Weights of a small GPT-style language model, trained from scratch on English Wikipedia.
Architecture: untied embeddings, value residuals, a smear gate.
Training: a variant of Muon for these matrices, 103M tokens, 6263 steps.
Each number is 128 + 32 x the weight over the matrix's rms, rounded and kept within 0 to 255. Layers, rows and columns count from 0. Numbers have three digits each.

# q: layer 3 attention query, 64x64, rms 0.163, rows 31,63, columns 32-63
# k: layer 3 attention key, 32x64, rms 0.199, rows 31, columns 32-63
# v: layer 3 attention value, 32x64, rms 0.201, rows 0-23, columns 32-63
# o: layer 3 attention output (transposed), 64x64, rms 0.161, rows 0-22,32-54, columns 32-63
q31:085111091086137110124118104162105081149172140144105115113150107214168162115099080128056182114184
q63:148128103105135117140105151129106124097139110133121062160140164111197159120084124139135108135148
k31:112135120129110119152080177148115104162113101110150154090122115154093088101135111136094081128108
v0:162154127167084123115155064112113116122154168197084145116083154149103059110099121104162119127127
o0:101093076107138129153107154151139147092151143082110086137152125133155152145084122127115135095173
o32:117153192142088115097163100033117074147130145164098084182062121131138091094142120092201125124182
v1:102132129143146159101119134166118158077180128090114098114136141145131105129100171098090177116112
o1:130067132151152139097126115089121140093128106143128113128160098157100128110088092120091098132104
o33:147087118101102122078115112148142094125066101125101112115099135158131145108111166126080126114099
v2:121092156122147131168146096122167137053134094134104071104164061148125157128148158129162064146098
o2:131133070110105127119150133176115084157097090118134114139135130141094131150124081163156161146144
o34:145112196215127133079107118141100099122110149165165119079178111083119177178071193103112095065117
v3:132086131129054121182171143108122141150117142188100141144069150113115101094123097172141101081085
o3:123131183148086154143106120078137157118072108216173109115142083147101149165180129073124137194105
o35:098109124120126223128201096059102130131142094136175149142117174068113105119144136121166084108119
v4:152123150170165136159194137100089172172146105135088096157179079141145134121137190127167138175075
o4:139081133186185106129139166107157160063145118175128145131151145108141151141120148116125098104145
o36:156122166102187178087137099117084146124133173091128091117125126181100121150092082153129140197093
v5:141111065125169152096143144158155128133122144134164128170131184113186107135130120128122105116096
o5:131159125104122122128149155115159093090184129094132109117120143077133075135133138131168128076159
o37:146122110102154119146094073205158110142066142125184129187127108077155106144082103131170062132100
v6:095114092116196105078099141124101076127140159196173082135116116121100120108174113104164077141182
o6:147142141099076117147111128138099155148121133124096135114111126128131113118137133102132156143139
o38:079144112115137131154091103135065047080054134164181028119088101119150155112133139174070034111140
v7:120103105176072124189155145097131111148112149156099104107154205137145118157171097050110151068159
o7:124115106095122156136117132189091110159109112077149103097122124117134145169118112143116123157118
o39:128184118169108127180092076102139095151183164111074074169156145169156106156129122098170152125155
v8:117155100196143119150085122110114180133125066131090113145117123170169127073120105073132148137147
o8:125134155192135108126142119110147145072146149149133136101101182152156145173118155082129052140116
o40:109107121177131147142116145112119200141170083162135127107157125139159140088137117119125134162138
v9:105084105127128106155158173123076146111117123124148135080004155050164099097089133159142175129164
o9:175131125148172116110104141088149106152167143121112112132140098128122133103112137110106097100079
o41:141111120102115167152150172165108153048159094127156153103040164083132048145157087122176162144177
v10:098112144160152181155124122121163058144149124102127148151085155169144105150114130169120116104128
o10:128114101144119129127141144157121132088105121127107162106134162146127149147130101120135100165127
o42:127121174139162140103168015102132105163171107132127045128131151068121119137134067177056117080156
v11:141084119142105118122131103088141171128114200117129145097146076123107130125143148121099201104143
o11:131135075133150117143121131169120125105118135125141129130113124150114117104107130124103125145153
o43:097068097057057155060085123162140114129180130110125187141125149092140196157149158096137211073124
v12:088161157132122128133191123173076105156110170096136158164101103128136141098161101089083101156088
o12:122125110135112124170135144127140107105136131131119141112102143136146147164107126098139117175149
o44:091146172125066169112149101143027185153100189119128142169160025144058091128208105137151084111118
v13:110114188165136160112124165160076076131135071084099092100104072090106084179137127134085176117076
o13:077103142131134140138147113091177214094134177121164157158132147117123111114121119124148126128130
o45:182138137182102171100078208157143070118160112062040100138107086089070183097152126088129158167162
v14:168112124147106143162136126172186150119066180067112076152101139132135128207201149174154144155143
o14:103122090111137130139100129091124135137120137130125122111141084194146160098115122081123166136104
o46:185103141105106199098127082179110122128105159063122089205142179034117101225129161165149107101170
v15:170166144153096098125135106121134127122119097143176081087113138115166103136150129133090140164133
o15:112116149122111141130131119167100108144141125120085113137158129112136162139167089152095097116110
o47:196115166133104140115098049103143109142112059111193171049053128150071133143136126104176143221092
v16:099087132099102078177089123127105075149166100112102160122170091067160113113188135112105117162175
o16:124134185157129123110169099143172117112144158126141163139106152091132122108148148148166114134136
o48:090175105120087158165101167136077059169213121142173088063129124145177176107162123157119073170159
v17:201139133139087157151089129164095123109068148102074164171118096133177171080151113169151125105127
o17:141153137117134134146130114130104117177094120112118139110135129093103090096102161132123095136100
o49:123140091118137164090121163154166150130067144143137173142089153146179085090177155147088148140123
v18:191096152154160167179121174107098088112145184157147128186163148076145111113118080129125171183098
o18:101159138113120114106155138143154106118138141124101123101115157157176158144148104127138146150132
o50:120072082173191204158089107111168105140065202169118133160089045091122046137112108082139121116149
v19:115144081166104140098183099116122082113128194116125108027164124115146166083133122165111158131112
o19:122146160124116137117109138125125145172111090142124136093142139104099088083133151134137111106103
o51:191071059180154130138198110150126122117175167138162140151135120053088200094177175198142157124122
v20:086128115153098118121162170114128134174111079105137131151116132078118149152076079122158150124118
o20:161112161130122117094134110110137106122134105150106123111138166110139136140133173130139121117126
o52:109129168084132092202117175155162100109086106151149089167101113092124202109078115146192194133162
v21:114138137163126173136147121139117143144060095161094089135089156090149161111126127144154118144125
o21:169152081107085129133099119165114102167102105086144121112133135126133125116171150123111178142135
o53:053068171193181194122157119114145124127114119119147087088134088098204177079149109106165136185099
v22:145125107096064173162154112187085138133105115130111094116107107158045135049111155102136137110152
o22:113143104126124140112154117151122101135097104138150144131149182154127133138115114185112126120135
o54:087076146080082108099145096210099136094089095098074125119131147189156131078174127116125195105113
v23:103138120092102123084135122110116069102133154135110108164163136128148065101143109151135159209116